{"d_mlp": 384, "norm_place": "pre", "decay_shape": "cos", "seq_len": 1024}
Each number is 128 + 32 x the weight over its row's rms, rounded and kept within 0 to 255. Layers, rows and columns count from 0. Numbers have three digits each. The size before them is the row's rms in percent of the matrix's.

# layer 6 MLP up, 384x96, rms 0.289, rows 239-311, columns 0-95
101:129162107078158086090103108104115099150162116097134073146167116126145133133152147093123126089122159121146116097125099133076221120156033165065129086125142063173151140111084141104166127103187132156080158131144136099096133127161086095132127131177157180125116118095121110087098128159064166088
106:115107113220084114128076105088142142070119158126093153140119149049168167107109141138142110132116162104162105155061152156098109121107128118138164146096141104086139097146141066112139197154188101178115216133134130132138109115131131128168087170145080114107133128069079148100139167161145129083
112:148162123149179123145129143121144137103164129195108094044125091089102160139108127101134142132123074137151109151154160157150116091106147118147227149114166105148101072111085100146189078206139183160133122107129119127123130194103151126124092160111102094154069178099096142115120111083177110150
097:118136122148144116090098121121146163185118156129119119131124138117120154094110100163122150087117118143122115146170143076112113171040075143069045139156140108087179146108134102105184185118155154104102157126114173081186149136157161064110099128057106166122087170152127115138123089175116195110
020:092159057128124101126078123113152118158137212146090147101120144128105183074159098125124105137119115083090160128157124127141175135123110169142131100178152122097108168100147156132172140163202164154165180100185097195144084102132153134113153143210149120151088102109092163142139123133184129178
096:144129099115152129117122105121130056144178132166094132134127125068081128096070152110128082110171158162124044100149167087115140090127101166097148131121166126100209160108136123081157128178100154148115140153153173122174167187113168133134103134117095094093059169118121163164133080144124189114
104:099161089129132092147057136104134127194129096136106140139101075065097086116146122100176108103126170212150099153126174116149097111076119144095111155123164133134138212139164142116137136157101136143115086110167121122210165193154170119106082151094079175142149138152098143116142177125164138123
097:077090137144125077124092101071156103148136141143113159143143129118082160095159148133140129151082097137120140072127155119102160079107154078097192188121158079134164108074188122134113137113155147132160155106132171132078124107097139092145145185111105070119139150116125093047099152086177089204
088:156144148148113153130043092137100124136136128136127094124085148141144154162180141136112150128098174118137129103065093162117174104140104111097152101187172166123092101116111128150130156105105071212172143105121127179198104076057194075114142143110151135120117071109124146113093145126156064149
094:154067118108158150107153101102100097102112165177140110127140112128106125134140100113098151137122112119075076165111132164106195101151089077129084165132097153157141115138184177083127152143079094105145129158133126159189113152086127180103100090181079110077176076148055135107074116104145151069
105:146198124158108135088092126107119190098149171172110144140091131106132128144096093179129107068151145157157176084082151099107155149155129122140148091132159124117095192085157107120092153112110119193079101145150169136168152110160200056105116139135126132130087165178103111109155168085075174145
101:129135103127137155149112145135126084066145146129158175144105144171098122114152059106125150134123203142128106096221163170127194108078089123135093108111141141064135136103147122120161073142085134126150090130150130103127101144160128099161095092085144200171140145148181130086142075164106054129
102:163150119134084056123154100125149159136099133115147130167171127070048147107125155127163103122144181118118145203105108111132147076122089058155111112111137140100122142109136084118149153118141174184099113099133147105108123115112049148094145118085190086104136112177154112195163180166146179144
108:109134074117123089115133045174136106081129184151097145142164102120145141107106177139117096111096105075193142090171159165099091057118109174127145150106133111131150172189083105059095137129145131164095072158170176080144153130135167121153157115152099210115109156123150143119109131128131123102
081:131106107067127105129107118148112167123114129102074140100141163141072112151132101113161089097138151186128182218144134124116178121109090143169159137088196142122087097092126048099104096120139114081130183128112106136112057138092110096150101116164084095105152080058123114086138127082096125123
102:099107073159099097162192137134153154191159140143168062180145092124105160111152173146122131102145213139160113087124129121157090096138061129080170146114171137109164143115128169148123157131174128127133145105174165138170130110069144137103101151101103147069160150116106092145086130132180204138
106:134128166173152155119064120116175119115083148100053160092117141127106163154202112152079083148126056135106075169144129167062198100071146074189154157172140099118140166132117141119104130129140116112129148104123104151146102111087166128120095141122148105152137166143110118078104079133146080176
124:137162135075133144095081113145166143094158126203148079126098132119129072107140131163165143088126066202065130125167073100124162151098170135133143106167109131034102069166131128123151140145168147180143131051143090127134134112096137170151116122129154126136102116136139089108118185161148078143
112:081084090149117127061126126131123116150111124191163074100112165063110174088161149102125122116132133120095157156110138157140171160152105046094081123103115085140111086123169153081124187186149119120103176094141119135110112152110089191170089129133116160052089115101144167094125098160092125129
100:132121144112179098126143149147177118157117191118120103119177123155145157147099093131082153101101102070167151109095220145156142094145104074098119112178124124117122147182115078142113145119085173178128209166160108169077185090121110120126089094102100183127097129143132165115116091164104078118
109:105147113167181081122178127118134161105136134110136098114155080125125098111188114134134164113117127142207078106117183081128178076158059103114159167184135141097123179093149086101134103145139169169179175105084154136120156146153164137143120119082080178152095088089167165135136180143100134109
102:085161127118161135133094150136182112164121137152064152115167115135178210124168085146160105146173090091103156155175143125146146079079111073161161159173111147110120079116093150097144133136119122137145180110125140119214171086114108160126108138145166121119107146098170182154103067113184156172
094:136194101122121167067083100185154153144083112169146168134109090159179139123143055101104126107110134124171104151136136099136143187141063153132066082130125078131128136134148107094184141144136117111116153105110147112062170130120115115075112124091118111143093106117156097132178221116089183148
087:161126107079172141129084146126153121125103158149197102088115087129207102139114077099120146167058156123181103111170151140084158129072107187167127131056149125129204064108135121107127120134165193095129159107178127177160126102135129123163118095132098131134121139171148145093147117146143076111
098:122126095131120088127150106117140131104124116192146193140130133125102086166090173131119087118103173138102117164129123121116139088119132077128119081123130034122135139140181108168215150114141130139089112133107134173127145110192129064112154062152176135194098113051161139122124097169190142103
106:113116134115179110140097180122170158129096150145122155113127097204122109120191139135151145107151119111127102103154235179127157119134146174102169146083115143129169152132175066117157095093169160163148125128106119214100123132089149170186135143110136119133120145161155198067098163137166140111
106:056104133125175100095089079071141144122139139122075113116152095134077142119186115145184082126113130150158149104112061130081167116137119113188132115088151132126189085154135101115080164134155125093121203114095157165143092095108140129155079083132147112108176109170111094058159082100122144124
102:139136077094077102094154139111143110098178142160122177122167112149193128147147127172192151133116076123145154163139117197139172094105164184129133101076127098052117162161127165114128144094142148115118108114146148096090116111144136085148170144068111108114074160053117111074073157105101152105
119:097107116074113162132109089095158167111069164133192183171069081123107124137163172171114120109159126146111116148164096084127147123137131164098087150096124161123129095086174173108142185188065168127124140087176129080171138168076132043131112140117121101110090121163152166141142117145130128103
082:107128109154135140085132102114116177186184102142150134110181110135175128084149130043066114114147112129138102074159149147095122216134087149158104085126127110167125113073166191138091126099076129138135125058146131088112147174126122107096108111148079149131102141096105140127163181084171099165
114:227080108126112113133136102136183058080172121163141171145110181153108189130099124099117105137066131109129112116135135099122146105154173149147139185131135132054078118153163151061101147125217140178155102107097137103129101089139149124092121089103143125111098058139145109122128142107111144114
098:146132079100113129074109121090154109144131150162130074161187116169169103159121124130144138066125156116115110137112109135168160121144135129103144110109134097110116154181101174144157080094226107144106167191131129076110162118138097155128151184169165122227142086187115149102078113148096096119
111:105128125129121106115094074123127144103146111180105102106121144128115134074091067192149127058089113118116154115099113114099162114113211113015126163132120145160082075110125062140172131113167136143142129048097165125200147091149159108139140122117162127096113113168152114147111128172154120129
110:124099137130138095102130126099172074140106123145159173109123174138125151123146085075126102144081153082116087129143074129113145131090129096150145137128106126080124074122124102083100142094103139117200181104183126084148073167043103126112106160104075101105135115131080174107141057131205091166
100:179128082134119161163087118119126148119076137085084110108128169070144162091152160140094109131086159093122105132135134175125145136026132058153124141049107139108163164176101120132094136097135137108123132155199131154151121121091151098106128104156109086161150154159092206120164167131160075146
101:182110082137167174141102090157094173128116183157113152153122102178137133163111149137091178119150106141113175115083172164082114183133054087110161123127080157140159156152109166134106111173167076185096138164131113158083137083094101129124153106120085137081137145164090133130116113045162158128
096:109106101134174143095129109080164155060118169203150132150080123163139160164066092128108110085138146121132118134095117180149149119114116125202148168198137091155145114111094075139146104080089145155128156085101119089107141130155176149083169148097105167158101166107103095176162089162102112078
063:127145102143134156132089169136112170157141211167103128140113155168130150136086198139151107124124127071139106211153184225123145095153141105144096153124152103133146086107193099118159143136123052128172117095137124101100079141104135144141168131103128094104117094196172177108169146142131122146
108:193146120144107123127045067155120146158136165137093132130116167147151087180117138093146121121185097116155114144091133121142134104102089124099089112138185168154160118159195150140153140184165074111117177134115091080110097182127058149099093157160103141136113121133145082150161105065074162164
093:138122143130157099193092115162138157133157160124136135157133106148157131122086074195109163068078121179170075154124167112145128122105133084076066128103119138091149103155145127135174149124095115105129161083095181097152107118075116119122133115095071173067137099142159122087047155106075168158
087:122075136093168104135076104125159160133151091127111151117176066133148155138145101072123058167115114112123134173167110175138178094139115181130151123113140165101161158121138124144083146096151120130169097064147140096145078103089169105106085137103106050113178133095083164073183114101096078121
108:185108119124150100105153047086136120085152178105114119104089114151119153104155133066104092106090159114176126142158122120090125133169138120044079076156073081174155060144136134075112168172106163166107126104134122137138155165095136123072121097121090099132091167130174167123169110114148166132
097:145171129094154128132133081147130085124078132128140207086145126114164108119165084111122101128092072118156099128141045144102192142091105056090094171119138081168152118081163111150157097128124156161149174057121068132147118118114107126139165151100054087157142098093091104115107134153127114161
093:117126102100093095113137079126172092208120133138114134097117124112146125178179131096158150098098107130133116179142142162117171103099146109233084102147106174099102143121160155092112131087118160193129146128058091153138107102118182190085151091167115110081176154123109165172108139123172120107
089:088110089053169104049105094152160155147123144138109110142086102112100123154055148100150091064104071160074094066155102114112126124136127146100164143156173121149116091122126127188123096111140103175172133133107097173120082145175144115135148130089083121138126062106123206141118111121155126089
098:205093050107150158103102102124046145089157180146113117184109074123171119126152062103140152129117130094144071097103082119138130133131132120111137109182137140123131080158153077123149136112099116197170123103143152124176152105109137170142106122079115154099116163137096176123138162150143141214
109:137145104142117162108112117183111176121138145155112132125134146146117086122117058136111102107127053115156164109192148093105188142203146092070173134102079111137097076133147153126166101121118172142108176063103098158094127042089118133114125121143139145113098155104157062078110142104095097167
108:165164117136095104105133095118128206116177125161130128147132091083202067134113139108118106061111152144117102158099125127058111088160131113112154086137173125105131133105118129156132139061065097176085151095146087108173132145124127116086067144112131135146085131088150164089051157081074143130
109:155127126123183129134133185064175097105045145143122122055153160067111100151098121052142126077163155129112072103096149160095131121082120045123158151126136134119169151125088140136141075163080130124120107083121131147117083178139170177105128138102138104111133161075170120113143159113169129143
092:140106119161177148113124114116113067155092231143145089105156152188166099098081161098146082104125167096133213155118104108095135145111093150189161119083126103180081153100102132092179119164141164149143128106141114174130135143171106120119088142138112151188112103148132106149186098097098097103
089:137161126154152111109132140094111121157150188150146176122159134110147126133115129139151120134128175099112095129122243127148148123178140089153213122116088103110130092189132201126196142139129136150192098154129122068123104152162138133090187047101133094163105130089107131123174150127099138089
100:134161087157118134102141115162093152156138186145133142107149152094140155121087114125129076125154164100153206173074162119129201094169110119063068160069137115105115147148121145124131064087089122112130099147063108121098131099123138134061116138155175126146110103132110111103159056074113091074
105:175117114140147132135062139086133131121115189102114113136156162101139125080167060082132158142180152101141114159167142078066093100127099117058056125159135141158128189131103131141127152144130166105156204174151153107098138135114109158067080138129096142134150146210148122129138128162101185130
107:067170100106168093092109153094114120167113122107170152069101100079161148127127065115086122127138191121153144167160128105113092139139078089114137131120148154162129142182189190112119116187164095120102102113132148156171131092133097114160131053160121154072168110167133190129107153130075168155
107:175162121167113110149099080113174078109165133150160140111133084127105102137165144120018172148103130146144144143183135141194131119074149103160197073112127150163076110085155173141131119104187164170114134111133105156138135121118114136085141092115115089108149142201087096105181131122158137162
099:176127121137148140092144118119162089092109176118136170099089152061105149096113148125116104125098188126130148095097105151115129119164048110093066152167136114142135065097123104129166150149085126127157119095085095076222135125159149134128081118142055107167119069123183129136122068091152118114
108:157194128143121144130121163157173117076090165125179204128067165114096148120123112097093105083168137126126102114100192157073177133130077194136142104175157171135148136131131102115149155135093164085138161132191182097139103127137139123182073124077114172126121122130167138124170102108119067134
108:106116139144137098130124168147137133186136110144140122085157181089138160172104129121108067140144122097167171140182132134133128092169164069126171160126143021081148060118154150155134129142082092055132112130165128170142128124154148125147133142173060117154111187148066125094126115112189103128
114:104132128141121125140121033180115142167118181124130099110138157137150104168126113061105159122116118121122145112097114172093120101122131115115109134134120149154137112204134115115075106192132069096155155165145142143164194155042099126106163185108082165119109146137097131114126156016156114131
114:125173093168129166124097080161098133143138092122098093130136165172115146115149142096129163170149126072132147129133051155079136138124049047091088165169164129145183135128151062105159092111138144085124145142182201151113146132134149072119112144106134156094127139098106101127196120105154143074
105:108117114163116138108163087114126096143154183085094131166135134195085125142146063116167119165118090106171136053111150142081159033143136051135135157085139137078129174129144149111168163112131131130121128109097099156180107136106138115083198084137133151163137080107157057090139125107137118128
111:158164121169108117120100126126154159133081106087169128136156170094116171143153123165102168066169152117106077045157168055128182141146129124112167111160137134132143126089140115128092124151153125181134127058063096119087141140115183132167169118052099148199127124153076144098128145143147115104
094:103160116125121085113137072124106148128152127094096093193140130132110157167151153133166126101162125102134142128096162125073181134128149163094104084166159169107091104139121075125123135093142123146070093164119074104152155110106115192105148097081110169087149094203078120118077188099215146107
106:112098082135152172133105097152143089073157139130153151097144097144103160096157096123109073142114110171112112161164109187130162137069083094109054116128156049090165155116095119111131092147129166141106097163174171135146194085125099140103132140038104117101152120148147063118161156169126128102
100:082137101141145118054102126143094186116064170112152109121067127128111139083117186231137121118117129141189110153110138146158107068145111119149125203178137074103126135130125140126147101133210168132147123096110121111153157127133175164121127094096133088081164109150120156138104173183139127161
088:129161117128138131174163102105157103122179171127087165092145161149146121110151129097153122092156159157121154093130074077121144132137122115145148155187174118113127163124079056130138133146071093133153136120131111076145072183184178179179071129114106106158083079128086137116048153074108099144
120:132152109197161156128112080118114133134133165120140125076181128180157145179068152177080123125140140067121141134154147118113098080145132160124105181152156159168167132115221104086182156111110130075135129128124165110071112083075161103109124128094101152121144099198152170117092177129126156153
108:114161112145201098100089099178091146113170091116130139100182109166104099097122175042095088099122140120131140075097104121138141108165119113176104183144115130163116143112168102111096115142121167127126127156166104183176094123087147173104167142140186111159128123108057152157061180134177152127
092:148137090027178159105140145124133165168103132085101154132095103153083124102185183132134091157145091155194129095135117162098171115083081131144084147111178166154158094107147133110098165112144120143157122161159087084177126183103129105085124184098143107129180160149127156102163094088133096103
079:117166126063124137079151166143135189129081037092113135082142094166118133169122177140148131122122088108126144123167075135101181128106118152142082121205137104115152157159153131162160127187132107152128162126160082074135133047119199126124086088099138107132095124153075139144133139117141176148
080:186121113056154130147084125130108156108145164106130114110117093153101145081159095118136147111130075158131102094153115122161170090114143190142178145216146181080067104138133084154142169124090115145152120106157140155126086101148124073180131081143077109061115145096147040125153132119129117148
111:177203110115144079132106114152174130047107174135118179127102089089146151120119132079142146089144188153167118192102120132138144150168099116055092150209152118084142141144135114095142091138121101104146138128079155107171180131107147161173113141159120204133156131143153131168124112106156161090
114:121138139153156070150114061156147138127137133125142114067189106127162060167117174173114195081112154162113163133145134195128110096168143133101148134119126116155073134123174103142148072145094205132151157112118079141106103133153114157042171113141140094157151159128070173107136149162115094145
# layer 6 MLP down (transposed), 384x96, rms 0.222, rows 239-310, columns 0-95
101:111094146128110123127089046164083154080141118106170134098162129094151112095093115125124103149082134188150115066111130166127150125146164080101121120139139123106107106143139124103049152166118099093187184086013089103113157122147142112076111164150102120135169133125169155111102078093118117101
102:100172150154147113093157159204100112124147131168140182181177087143087125099196176133088107083117127094158149130148157108138161113140177190170125153189161121111101121159109101144082115177101104130165172165073093155128131140134082119123143110169142100200168143107144116120144103136171187142
112:154135128131109121134123152145125145135095136208153173091077148188142186173137120144158128101151157122087142125178160149113160078134155167167161101137081173127127184165132126122192137062147214119117170197120107116161104110113118133116179159159110163170142164125166170091143130156072132144
108:149095134159072143174138143142128101121154134155095148108086173133152115154122088106136091142140133131085086137143125069164112200082089129084095094144165147101145129135086127083117110157131144096133097095138219098085140112103201095115121200147153160109151153128114139148167035092109166087
026:123128127104173181094099081139113179129094127187145113136129140148128110120154044091144115168148123144127117148158145123112198143139142155110186098107150137182168104162124096072113101164121063141121059117153119089200128218134100133105136114137177131148144184117133150131187124117144070103
108:128183141143109174152151158085142134092067190115107127079134159122127201097137162122093114100143089110158139143136097147125122128087122193079158167154159131093149148132163117102164141100167159074112137166144127129145186143121249146088141128127153061071115114163118138081103121142109110132
096:146072133176155153169148092090091173105083192060140133094100153132120109154090155192088102091155071089164100144122096129140137088108126174107100097126184132129093133110113109142155184155078105136121130123139150104147105096129143135124133094057141134085101159100145108108154215174115183136
102:148114084132062142143102135115093120109099144129072124173111048111089078157133076123161088099173073148162131120086164118168108132044117189130133131153131114104138105147100157140091143106144102161105129084165154129118126108144132078145093143175162095044138148066135086082121130095102093145
086:096094227087061186115206085140136094140103106159174167142133080107132107125114175146111175100138097138137095098121120139135123132138134120074149114063131105157088156087050154146147117132083082092095119146134114103112128109151138132124148172049102124161109097108140171137108185128133135105
091:091109168139048115130106135113138143108164100129163148168153198115133152092151156084162115144148116109168146058182100078088122178113148174134126118094096131115114108140116164151109115112084154170161156147105138126087070136152097120156131128158175114154126214053183188127104157112096113098
107:113158163124125180126125151150118119148094106185182130113129082103143191166101171159117093143183096081180131148160102100134106203092125173125130123144214102105108144157128106098093155145140146128148127183118121117158104068077108091120163130132134071125190123191112102161141095151089184112
106:108130079120178082079086107153075153144064079083138078144091076171102103086127145172152148129102164168126106129159123143162179129158175151158137125142096097134044136137082167088116137144088093109160141133113085170130120155126138144131113161145084131092149177107177098122094179168116128072
100:146104133167109081083175143128167115120112053176120159111130119139131102150150140104135146092130137154112164192088111167151150094102112063157140092185142097130119115095139141168069133088124110113077093133141118199104152147114081092111160060156150073159113159151197079133142143193129159143
121:124108081143119183089140125127141169104116133116081099132150148134146158040143117115135137132159127079124159140113101064143091112146070144151153155136078093134113128090038101058078128177124201131090148067155177097139133078118086099092161179126140113121187107146105112134092110130140128143
090:127124131134133139097143139101028067117132135167110121063104120081100153156139079104176173093084130098165099086154127103094146122135182127109107169137144165150132156106153111156084137113102138102158164065177129150144129121152145143150074134136070108120149119163096138184143106154139149016
105:158104179124134211152174105099177128105126116159084071163156100139165162128139191147087136136190095148158163185160152154133161102170184115113099169095077123121146097103086148139117087150071092120132100090109104148149098083104163130132061149125149091093173161142118160105136137082147147117
088:143161147154128115140164184102104077115162106089156093135098174074108142136122148123138108159163064150104100065107162081138110145168126154103157138195082128141162140080126149169083107146110071128132122122104136043171162109125133131165087103152129131108140129093078147115149141131017138166
120:159118150141157175116164159109138123150144132106099085157119111135136159116140142171140182087114051120203188105065140115158101133148177144134097069107114099155149115125095161154114181138085157094068149206136106075131160114137151135141158075149070151142130179131071115183117143151113168124
113:126168099158164145161175135118175083177117128133120038110161152127137146126103156125135088162153093109204112133101124171128049188122128144143086081149121098161137092136147172140183101143067132101148102134127156132096162117154171100156124140139099078110106107159168112115082213139081147133
098:127139148090105085148193152154095109140128147135054154138143104148175092126110135086142144110187114144156160099159140158166137174124192082137122155166158129122118146104126134101121171109061155146120201148119086113101152097136132141130116149177156162081193186107167123162168085146095049089
104:100124174056109150110101137134115112161098107174154149129134096158051225093110116118161178173113123132132157136156157063115092159134146061102099123104144120151046083130137118128115099164119113112143065119084110100134111143085128119127166121129069110086143107095163088204098136126138132127
101:115149177089149126131157148151188067126087094175116190086117115132144170134115157139137100136126176164177120179191165131126111116129164152164155114164108167164124185172125117136185130123096158078098192143096109182097135161129119107076124089170133070132160094124134156162097105177088115097
096:171118160112115129099124125126172096102093151136113180092117099164155124184129153198212057144106130089131121076128091173140150088129100166105109076073124143143120139075085109137087108133152091137115180165103121099145062099110120164115097094097108170131113146154118119197160167122127152185
112:137154094128122098123143144066143099121120151141136184101140171115150097115122169100073126152068132113167094128191159085130070140183142102169138160143063132151165114118127103139117127119160205134139122125160096157171131045169150153111150167170123159158161137093076095103178190177151153133
097:128097131126107124139125147122125144134126073132168135095115153109207187156119126163173099115105136159134081179159130070124114136162203201138141129091109145182090134119147112138190141100094159102122095116140125158121135184117096120134135097127164162148204125109157149146133021100159169075
108:099108084131060054169094147124117111167126104106081126097124136084137125150156083112127131137094185151164114175093100149068131203135132168183177124138091162108135133149104144102073093130159162099163194090162187134142115155100096140071129162128167151165129129114135146112162116154114130197
107:115138142134199136144103079100075090130053134103155129083142096183181143101100119166096105140126094173144139115117121104085135160113139114099113113137126092132163153120156107164108124109140091091101136087160110221087098131188144056149165086166170128167164105124082164075119157155148171111
098:140152103140115161132127168147140091137170145200111125140074155126141126128126131123132118142126116156174149155117186070152098104101180134119110158125138124160110111121151127141142136083067067140172078142129070140095113124022139082119133154213132052151096150145085164170133138129057152125
109:108118119142176158125083119162111093118108170150155163069114161110176097102159157163140129157133104168132153128116139145147082144119136088155075108121140116056141086161159092200111141090127202092161166143115218115135140152126136085080103128107124132111050154085106114122141183111078087097
081:128111108174095140099058118124077132118129196103094118118099125131119094132139079095165094083143172136077133148120146180126130119140074116101190177120145121110077129165190089108137139188140180132168067146102150100102111126033098148117131091172105111115128084154125125173083100114148170117
100:142138139094164136158076092150138147153117108125117178089167186109106083112122126114178088170121090097123168110096132104116078154111066132111151100134150172159100134119072080098073114140035113100138065156127186148171122142105117124161170134135090129128116120139146130194047158113093158096
097:107081159131153144134131139100089034151080114159189108147150127184143111140126129115119072123152114119096142071144139090129163116163150134100100110138045153072161118114116153079131113131158105122102162145150120132129062148180156064145073103151129155138128082200111153161150087127065164120
106:148126137162097081116118146193097177132147101093158147147139134142108104168147155171177145149184120136086097160163141099107146103119224153163094056139149132141138149101160189124173125178152128151154192126152076100176123116133165086149090180107144149197113166123117129132138145105103184112
112:078109098146127120139128128118081111039124145112185106121096085085077167094108123128117129152139146144137095137097108163119085157123098163083149149153131094060129100074075134167121117167129115135090077088188180153086108136167153137105168113170081078109108162137048112108124088118104163103
103:151121157133086178125103136145146122108155133168142078150173066123167164152098112128189130165199125094148136090201095085133130130176162143154131110139172117126126192142106094149085141183182149123152115126132099190192114142183099121169105106115095116149087143079157118138179105090130147185
107:152140166152121205164102107140126154060145144140122148201163142108091129106097160087072094144122115124148154142130103140151095115079135152078073166178082142099111144181087210152134137075133151142105110103100195130065093090120126153176170180123138133114103166104146153126144159136097127110
105:084134081086160136176154116119170123152118088171116125122133101073038162084073115161139137136131182149163142101125104141171107118120151122158105147126128233093103149114146170173090116151149110137108154089135081096087153125102188074101110168102095126080177129107143147154114074137148158144
055:082143077103104118163120144097071142085129133040087107187158111144152134129200149158159116100158105149177146154112155126164079165113117152102110145139092148147205107157129143160151107128149150092105125117132087178141125169090132097068112139129095053180101082109108074149094104155125131091
096:125140158149078097131150122127113112147148109155088109039155150161179170098131140074182127187147088141075146103081113118185109134076067130131187111148158127114117183111109125121113122115130151168135129167157148117224168186147159116092139131111161144120154082099146146120114102099063098109
091:089164206110184171101139103166116182114120121112120101101113086144132165120119108111190160096122120086172138091101125130128120125070181167081124097086154100161101121121119098144153141111156120127172177129128107154214215155142090153132125103145146111170105180159068118146096146077164117133
090:161099182119063152179155155164087123152104095138093152144161120156109125140069115147121174063153135143085114088073130090174152133129156212099127146136132117112137172157070106133057117132127158105142121141205194120167125129120126094128109113201108074143174112139119145167118119161123117101
102:180147183124106148114152156083146106179132102142104132070191131132146103148103096114172121121147172091106149157102120119131151131078111148092139095135157115169129117218078096110153164158101131114109133205114133061119151088144137144119124209126076072147091121125114143095055136114074097117
113:160104122129118072122122075125113161120151132053163077150114133126159198152072156140096115116120161170169125095074118095157096125131178145150081088139156071137096125100133127128094122160124149159162183132138133135139128136181153098219189099164148122104154130215170093142121146107162116145
096:075127098121130126103086180142098172137085096102120165125108089139094092071127082117110074087147128156056090126134122077150139205125146167112160162125091138110108107164076182168138160099101164093167148115157138152109182142145123148155089187147143177179127132056108097118120144121098163149
090:159166143151168173071161146140063082151136175143166138112141115141135152131120079118088142167099106186119139086125121124091128152094070105093131113118179105138101136063203158134049163104146157129176158123149089100113069106128138186129137130086140121115154067115197115101116129138146101169
098:090088107043181197122079123156116057162154118103102099127133113127104143074177129082144181108136085090120077099160102145074125117101115139103145158136096108132096125145135163119167157092128089165168151099144078112132169177111095143155056104129141135120115117085118113050142162121159145110
116:155097133121078180079093163156085138169084138186106172164178092095182112172122142178142053091128101151155163136102132146139131121119143146137133078118172117153187145186135111048129100141161189169127115167128148121167120156152084095076073112146136104120137152114111107115086116102125141169
090:117104144189165116169080091171126130068120098075142104088149122079110101113158089123168124215096138152122114099142070175137121164088179187162131137047155123126117130120131109118051087097132144088161133087097153143205140072138165129150138130182138121142112145137163144124125103120145133117
105:119161153106186208154175114109161094154110137166126079112116140129135114181133156120083042169124079115096142131104137088129168092132113118149118122108117132183118127151100146125123091102155095112129154156125173163088101117151163141133105105148145107148168119167208163197049079189111129097
089:128068115140127133133139143178075057101122130129116127110110075128108108128099172117117087132130205177124104136102136114144144193111153148173113190094135193211177135112100151121064109097119127103099133102119170184098087126108106152123149115112123126082200073132145117161108101136190151142
107:145096086184125121079156127114000138099096138079131148158180130151126126103094157145132119144141156155129113057144164110192170170111148182168153151136140089102178071135104120105135109173119158152143163121129146138160148110088157157121095156147154090104178157149123165098177077101114143124
103:127137149146120119141096047131124099148108189128130132048141154135139141117162171138115145101117174144105091103115069140131106126144125153176128158109113143139105100127130136096080123113134116130058173121090098111086182130102166167083183205139103124086126144152110148153146029167101169058
101:120173111171154091066119156084158156187153151136075133132093122133136142150155084141179064100089163121108091180123126152108131097092063178172181135122108101168130117203149122104109138144135085145112127141114102143096102190079182073109138124130130135056122117125103093102120111172139133183
114:097105159108175104145140135148127102155146099094169092100119167135107168127144063129146128094115141066130080101160157121072176139173094144170148135189168182182107103089120095107136083105115136117167146185163141075138068149121166091137065093117127123127111104092080089124156178170101136179
113:183095085172087149130114095133205157133117168154170157136128125137161168137107085172110179055151140113117069134154117124132132127169106111143099105093157157141097168170119171110034113141179124142104107106144102087103163171132130054122126103140140109138145121110064101130107091082163103181
102:149156166099175129075180108140178080082161117169050106097149095124090173125094093108121118165129111054133188093107117103145126100139150129147120110081151118142119104071124090064152121154131116107098139128130100102166145156150128131187100103143090040124117116199186134133160159114140150127
109:093115051190179137146117106140134097049131137120185100132180196119103163116182139163114166129137139116132137120120123064072122127108190095118178089151162119157107101169117144146058083104145122154119138131110173108153089117142072124119140115097176110149067106140093097085125126136162149088
111:133112114194067077125145092135136207093080093131124158122181124162123136149088120130162084053064098093097153149141130161121130160136123156101210114070161123075130151131154164137088184143149128127125128141128146184168112178140155088136143151188134124142135104079123132119169136105080096108
116:128097173146096175102173132149152117204148096117128116162145143093119127092125161084131169128149139110073141154190156016133161156124097194096149157134154077169030117163138114136115124124171122129115119148193153137097113153077145118110160123113126140102106168149106090127125154148127082160
111:146129107091143172128124067100154108105110130091161107145130159133157103166091125144135130124161124097143137129123131098140184119111092136087000104103159154145155112162116120084161167120133123127143179191113165183198130160093131086090186138161100137128104155106093097130138079177084160112
101:153134054155039096143176095130157147154117113156145109138148119172155104113107156127106141111151091160132146140163140105126134130167119102105106101113159152120146159147144091065114111186156092133140104111151099150118039141126117108114108159127100155166127027159206197150166101088089122150
111:097142100074197160154184127124184104164116127116136113209091099167139103156121168126111102159115109157141111111190142182114114086108107098095101089158108163150132157145103142173073133143135143144103145149097134104098138082108124132168175107115133184122148098109088084139173192036167144136
104:102118061116140148167123134097131161079071104134157122119122083162131093165098181116113118189138120079183068117072111092145125125115153159124150110157061180208073176109123127080086137101110154143084114130093109137136073071109090115126187137141122105120113126129110154117084138131129155192
093:188145146115096129113153082080114139150131078128140084087163124130107127126140096131101080142113161141159122140222124126127133186086151122115155118183088141100147113133136114130161137122079056147152194189146105130120154106129108146119186059078147113150116104065169143142216094159129155129
106:101199104205103118140079117078124149113100132134134086135122111155130103113106136164148103141084115073116133085147170115164124066104142125082115106072063091156074081176190109152124120135191117088151114087149193153082155124139169118103175153108121150141114120166079115129174136113164158129
091:122143153132187085150159127145172125093133105120205099092177126135157150095178113159120158255151110107105123076100144092131148150136104157117075133101124097133094140142126153139108099134137116102115129094151105145087153073064116077148109105103097135152124152105121178105153110164119130121
108:111119106103092114129105120105093121158137108122103153040133096151136137129147133089173154146136149133124095099136153188123162079127125114076190150052127139166133067099174119101113164088115141114107135135152114040117152158128091099113130185145097104188114076171157083175104092112102124202
101:084084159117153117121061135146074173113083162134152093105150155052116105082210166120137073126124165107140147094142105124108140140135087112087155173117110129162104136137153117094108095119112200152093094131082098187094083157156156106125143087141057136106171092109124144195101103132144118144
102:153062184131166113134137179187010146128130112151151133134088164079160125095168154110173067145150159159146152126137157139105193128162099124170092156147075177122083127116155165140111135135089166195113140141120109102101112137149100111150155110107108151096102137097092168126106128090080121154
081:121037178113129176134127122152139093146111108137146120121056086080085168119149137103119152208089126123098120120092155141136139175159110129121149164079175130068137171148144120111071113125153101142131147105152160136183148146091122179123141096153140104171162207194131114197167126131115112105
086:125139104094139153127118119145087145159080117116170111146111115188107120123193109127191114165103139175069081037167190175134158153126177106119071110104059142166162068083151051112129119132161098131128131132196119164152115151103156097150110159096139113110145124140111099145131128142082147123
098:124093187120142177199133120137111091123111094180128109135117139160126100124134170099098151197093092119134144141128097060108105163101143130112091136133170167105166131104107105149229149116157062101086099057121116101075139104151088087111156178131097138111186152134112151137110171093098154156